Each number is 200 + 40 x the weight over the matrix's rms, rounded and kept within 0 to 999. Layers, rows and columns count from 0.

# q: layer 2 attention query, 256x256, rms 0.0812, rows 136-141, columns 0-255
# k: layer 2 attention key, 256x256, rms 0.0801, rows 136-141, columns 0-255
q136,180,173,229,324,208,147,215,122,204,210,191,222,204,188,188,166,201,150,153,220,156,189,221,177,177,233,227,205,235,132,210,190,216,213,187,228,238,209,252,148,159,227,271,179,228,203,145,231,155,233,208,209,187,193,199,162,201,232,278,215,203,157,162,169,145,222,136,197,189,158,162,323,197,244,220,204,192,160,106,201,165,169,205,153,226,250,150,165,146,208,241,202,218,154,210,162,219,204,165,256,302,230,250,152,185,163,275,264,277,218,176,196,133,177,248,252,261,279,202,235,300,150,194,170,167,221,166,237,179,223,206,238,168,252,162,212,246,161,202,235,184,140,179,207,208,242,209,276,184,276,215,255,87,191,173,123,294,230,286,166,263,159,217,194,215,242,209,219,258,185,171,182,208,206,253,154,197,207,245,241,199,122,134,178,206,209,193,208,201,162,183,216,257,270,270,192,215,225,262,144,239,276,238,246,186,168,225,245,225,172,147,160,144,200,126,163,213,261,251,262,229,174,230,140,140,201,193,178,178,241,200,201,216,154,254,179,221,118,200,200,201,173,209,196,281,185,275,208,214,153,190,210,224,215,234,206
k136,211,213,266,208,134,242,193,188,273,260,213,244,157,194,251,140,207,260,268,142,171,260,186,140,233,172,207,241,201,162,142,187,220,227,183,181,157,222,184,161,145,214,183,171,136,189,167,240,221,224,148,203,171,193,240,160,155,219,127,173,162,163,157,163,159,225,177,257,228,202,222,232,143,162,177,275,207,240,231,144,209,211,135,221,229,255,89,226,113,249,197,218,209,183,151,232,150,173,254,170,255,236,191,275,286,283,144,212,156,194,303,214,176,240,190,245,184,144,168,250,222,271,124,177,201,210,180,182,198,256,263,248,170,208,247,197,224,215,190,144,230,189,238,163,162,168,153,306,191,241,269,192,254,102,133,154,155,224,247,231,163,153,213,192,162,213,198,264,229,192,293,217,203,187,269,203,210,218,238,189,164,208,204,241,279,98,245,218,206,180,226,192,182,169,205,202,133,148,244,271,183,103,272,223,200,188,241,213,165,88,148,177,265,245,185,223,200,192,180,221,239,215,174,188,288,212,187,196,213,175,232,141,177,206,140,220,100,223,248,146,242,211,217,201,229,241,167,255,186,123,98,141,203,199,139,183
q137,168,168,212,224,156,229,161,195,124,192,239,186,193,263,175,186,215,216,184,180,197,171,188,191,232,191,195,218,173,183,186,159,197,213,177,146,254,177,153,185,210,191,180,234,187,142,200,156,133,159,196,152,143,220,178,248,194,227,138,198,174,211,241,189,265,254,182,154,234,221,157,166,254,224,210,224,153,188,177,180,253,221,172,204,192,226,212,238,188,180,274,270,122,140,187,222,207,241,198,172,193,198,203,145,264,123,178,195,201,119,173,226,115,163,203,159,233,184,198,220,182,222,206,154,210,196,116,186,230,211,214,290,156,213,219,231,189,163,189,179,232,182,158,221,256,207,214,236,216,224,217,180,158,183,230,162,155,188,187,215,206,206,157,235,223,198,196,224,162,162,205,215,222,204,174,221,208,196,205,142,164,172,179,189,228,219,233,230,259,159,147,128,171,186,270,147,230,171,158,214,216,187,176,190,203,127,296,243,256,216,221,201,187,193,207,194,224,220,181,124,184,233,161,225,165,212,184,233,192,146,221,185,208,194,220,229,247,227,170,189,184,190,236,138,196,208,253,151,223,123,170,203,127,179,229,216
k137,205,133,207,194,215,185,174,214,217,206,187,281,206,140,326,118,189,130,239,197,273,218,188,170,207,192,239,184,172,140,308,218,213,281,248,226,189,154,201,195,154,130,197,210,246,243,243,126,210,178,191,103,190,284,163,172,183,229,183,248,222,208,82,117,234,206,209,168,226,162,183,229,207,139,265,228,197,246,184,236,180,200,226,176,228,169,158,179,133,180,217,248,111,214,167,243,251,273,182,279,215,190,185,291,261,180,167,211,155,162,213,179,268,162,175,122,160,131,245,85,185,215,209,242,259,254,153,246,217,179,179,248,221,177,266,120,171,256,182,227,184,166,263,273,195,124,228,135,225,292,161,206,225,212,239,273,124,185,265,236,207,209,200,179,195,215,211,248,247,252,125,197,176,222,162,203,254,197,233,212,235,206,248,192,210,179,186,219,147,193,241,188,210,274,163,251,263,199,166,145,258,213,244,218,183,177,184,88,184,197,221,189,190,199,261,177,202,167,207,186,208,277,263,176,200,210,169,225,151,180,175,180,171,142,183,198,174,229,167,143,209,220,235,201,172,150,207,249,191,233,159,247,200,205,228,190
q138,125,156,161,165,143,249,94,258,241,199,157,190,152,182,175,211,254,182,256,160,236,195,173,176,238,166,184,239,196,181,196,234,219,203,101,230,202,166,200,220,254,167,279,218,202,203,211,228,183,288,112,164,234,153,191,167,178,268,244,125,204,211,223,207,147,272,170,180,143,154,168,247,180,169,285,236,198,245,231,269,225,246,233,159,289,114,188,95,231,221,192,177,142,216,234,129,170,243,209,226,195,172,211,173,212,260,197,262,187,190,196,230,145,277,207,191,238,254,167,162,139,256,215,283,237,252,161,200,205,133,159,134,245,248,210,163,154,184,235,255,203,208,187,259,288,178,258,204,173,274,249,218,304,186,217,288,225,199,184,259,164,291,204,206,160,215,211,107,178,173,139,130,137,221,160,174,182,221,145,245,191,134,202,201,246,237,215,148,224,189,202,153,237,171,189,261,246,242,228,202,149,218,167,129,207,151,275,168,225,246,115,194,110,299,198,221,112,155,241,236,204,155,255,210,207,210,266,348,61,121,200,207,215,250,162,234,160,187,247,227,182,77,225,213,199,154,214,221,229,216,195,207,197,170,196,187
k138,230,203,235,152,211,154,158,277,292,160,174,286,200,224,199,265,168,178,241,234,182,198,147,290,200,229,187,270,214,244,148,196,195,157,219,251,243,183,182,209,246,234,228,195,247,189,214,173,285,188,195,232,217,244,205,214,195,264,220,131,206,130,243,289,268,134,213,155,196,244,141,187,212,200,240,179,180,133,214,274,184,233,205,261,157,199,213,253,158,190,178,219,193,265,209,209,228,183,163,222,171,256,229,119,187,298,280,132,207,253,227,204,236,206,220,266,216,201,228,166,181,247,208,205,320,212,186,190,214,174,181,105,229,208,146,195,210,170,220,193,268,237,208,220,297,135,290,153,155,169,156,177,205,146,201,181,265,177,174,193,217,247,226,185,225,192,218,232,135,209,156,186,181,163,194,257,114,208,157,202,285,94,187,159,266,222,132,232,248,198,249,199,171,217,210,223,165,164,228,240,247,173,164,193,156,218,231,188,227,256,170,217,145,202,249,165,180,222,179,196,188,212,201,158,171,162,182,237,166,194,168,167,179,261,217,169,169,141,220,184,216,190,240,234,229,134,209,243,184,195,222,292,192,135,227,219
q139,186,269,199,215,242,227,238,259,190,182,206,280,216,246,164,142,225,232,162,189,198,203,180,242,162,236,202,200,127,181,226,199,183,198,241,149,213,202,259,201,156,259,201,247,177,231,128,206,180,268,151,221,208,195,318,246,236,158,237,227,210,233,209,189,183,183,256,147,205,162,160,158,176,206,203,211,143,154,186,167,277,198,270,223,185,171,132,230,198,192,186,248,145,198,219,146,134,189,193,190,230,229,147,149,206,216,221,214,221,141,172,231,164,172,191,182,230,172,252,217,201,182,214,162,166,175,155,222,186,231,193,273,205,165,136,167,166,168,169,183,223,168,216,210,285,177,191,135,167,192,198,175,193,180,167,226,217,281,211,123,186,126,232,183,215,123,194,195,241,198,173,203,160,181,185,272,216,230,214,191,205,159,116,215,152,95,228,212,174,234,125,270,210,121,162,239,211,143,184,264,224,237,171,182,209,243,232,168,238,122,176,244,218,205,209,309,134,184,72,149,186,185,175,162,212,172,159,219,167,210,174,181,226,180,234,180,243,196,159,199,204,109,266,240,232,233,213,242,183,263,110,157,148,223,156,292
k139,178,170,175,224,215,131,156,248,234,182,221,221,228,218,265,246,215,176,157,230,234,206,197,167,139,176,184,239,159,150,295,198,151,161,175,181,227,202,213,204,150,289,116,176,212,164,231,217,242,218,226,133,270,239,232,162,200,235,191,197,220,202,108,183,263,187,232,148,187,232,180,145,135,220,239,215,120,171,177,221,231,184,139,261,188,219,234,215,177,200,166,200,173,187,116,256,173,179,193,240,183,255,137,171,292,239,149,127,220,100,196,153,143,234,231,265,213,202,187,107,181,189,166,257,144,274,223,217,189,185,107,199,135,199,238,224,197,175,226,146,141,245,230,212,251,214,248,225,217,185,198,195,252,201,219,207,207,169,236,255,221,183,310,175,175,222,162,261,183,180,96,191,215,190,237,162,168,223,221,203,212,229,154,221,270,188,163,136,243,196,223,206,184,256,309,156,179,225,238,203,168,179,190,163,182,158,216,171,304,221,188,196,166,210,258,113,232,195,228,215,170,216,201,165,245,242,218,258,148,210,81,172,239,197,192,217,217,126,131,234,214,209,221,253,178,122,212,249,199,237,159,236,225,175,189,237
q140,203,179,232,182,167,144,185,200,161,216,181,266,195,227,179,227,194,194,176,234,192,188,225,219,215,181,127,187,198,172,222,177,174,181,240,204,175,142,189,251,276,198,190,173,274,222,267,146,224,235,220,168,265,216,206,229,208,246,197,232,144,180,183,201,239,117,193,205,179,172,222,282,227,121,146,172,217,164,142,182,212,187,274,167,196,190,144,204,199,154,160,206,226,254,193,203,160,179,136,179,232,178,173,204,188,218,198,205,247,177,173,218,244,193,234,168,160,216,242,182,134,166,249,177,144,228,187,135,211,192,166,185,216,163,221,187,240,203,142,158,204,233,212,177,200,170,212,155,240,171,165,183,202,226,143,251,247,199,219,259,194,260,242,254,155,252,180,145,136,217,218,249,189,220,148,214,261,223,171,216,126,242,162,211,231,203,203,174,258,170,236,224,178,205,229,140,231,179,156,172,216,172,168,165,194,204,197,190,238,181,191,216,166,198,179,211,207,208,140,239,198,148,109,230,222,206,240,250,235,169,226,234,222,155,154,272,152,145,163,233,179,224,186,251,264,212,195,187,176,188,127,193,271,127,226,186
k140,242,267,169,201,123,251,201,241,141,249,180,198,201,253,177,194,175,201,206,177,262,169,197,130,162,165,194,226,182,194,226,259,237,181,218,270,230,172,246,223,273,138,251,281,164,209,172,158,244,236,256,150,250,203,141,187,217,156,203,265,207,172,203,241,154,203,209,251,208,192,194,167,238,197,224,121,226,168,228,218,215,253,210,160,259,234,161,246,173,154,208,157,224,254,210,187,230,168,213,185,234,239,260,246,171,228,229,224,241,236,208,233,230,163,166,168,228,147,253,242,128,111,247,252,267,223,137,270,224,199,240,186,186,223,215,174,208,186,184,101,163,220,124,161,158,188,192,190,223,276,258,187,177,222,249,257,151,156,193,180,187,175,174,189,90,188,173,185,240,233,303,171,216,240,179,268,189,238,168,210,159,200,196,158,200,200,227,219,198,204,156,192,311,212,228,193,206,168,184,207,213,176,187,207,168,260,174,209,195,189,204,267,186,242,277,308,224,238,301,166,255,199,216,199,140,214,189,248,199,188,179,226,176,202,255,171,187,214,187,260,293,176,149,177,213,251,148,259,201,200,169,191,212,258,142,220
q141,173,120,194,205,171,214,226,236,196,204,142,126,209,223,299,217,235,218,182,236,228,293,237,181,163,227,251,134,175,213,186,260,209,242,258,178,281,165,113,198,252,194,216,182,165,204,210,175,220,197,237,147,228,181,159,194,188,150,273,198,193,228,202,167,177,219,149,211,225,205,209,188,255,186,206,257,213,178,216,158,159,162,136,264,228,162,212,203,157,220,207,265,191,223,129,236,171,193,214,206,133,257,267,198,201,155,157,183,291,147,184,246,203,181,171,172,169,222,190,145,230,148,189,166,206,210,220,264,143,206,255,234,162,154,219,189,280,238,251,162,149,207,224,193,256,206,194,261,279,254,223,183,256,231,215,161,224,199,219,203,189,293,112,240,235,160,222,270,263,247,228,186,225,255,255,201,185,203,221,176,275,191,182,167,219,205,180,167,266,239,169,165,219,208,153,200,156,194,218,151,147,238,207,180,207,242,198,232,208,237,226,159,200,205,205,257,188,206,272,263,219,134,125,177,171,213,189,202,184,213,209,162,159,243,151,244,167,209,176,182,136,208,117,229,179,235,145,176,222,234,246,191,163,111,178,189
k141,153,134,238,167,217,163,104,215,279,221,254,304,214,169,184,108,174,179,214,211,276,199,230,229,239,188,190,102,166,260,188,243,157,188,227,240,192,209,158,258,262,192,222,170,172,220,227,252,139,184,147,189,209,216,229,202,228,245,231,232,226,235,196,229,149,158,246,212,169,307,213,195,182,232,201,235,205,124,165,191,221,190,217,161,157,146,147,199,133,200,191,195,149,235,197,267,199,174,208,233,163,206,164,214,178,206,194,189,238,224,232,177,171,183,148,203,211,273,144,219,227,222,290,138,211,201,262,178,174,147,211,210,164,180,228,252,161,213,180,183,233,233,229,152,147,206,189,140,248,238,162,260,151,218,235,192,167,220,217,169,217,170,244,274,222,200,149,211,255,213,200,203,159,182,256,195,174,205,216,215,239,220,200,175,165,211,192,247,196,121,184,168,207,224,159,205,254,250,237,236,226,136,207,249,161,155,274,247,208,207,284,191,188,237,158,170,269,148,190,176,166,227,191,146,173,289,125,149,175,221,222,244,163,247,282,220,173,201,183,170,156,217,164,199,217,199,187,148,240,230,174,189,176,198,153,243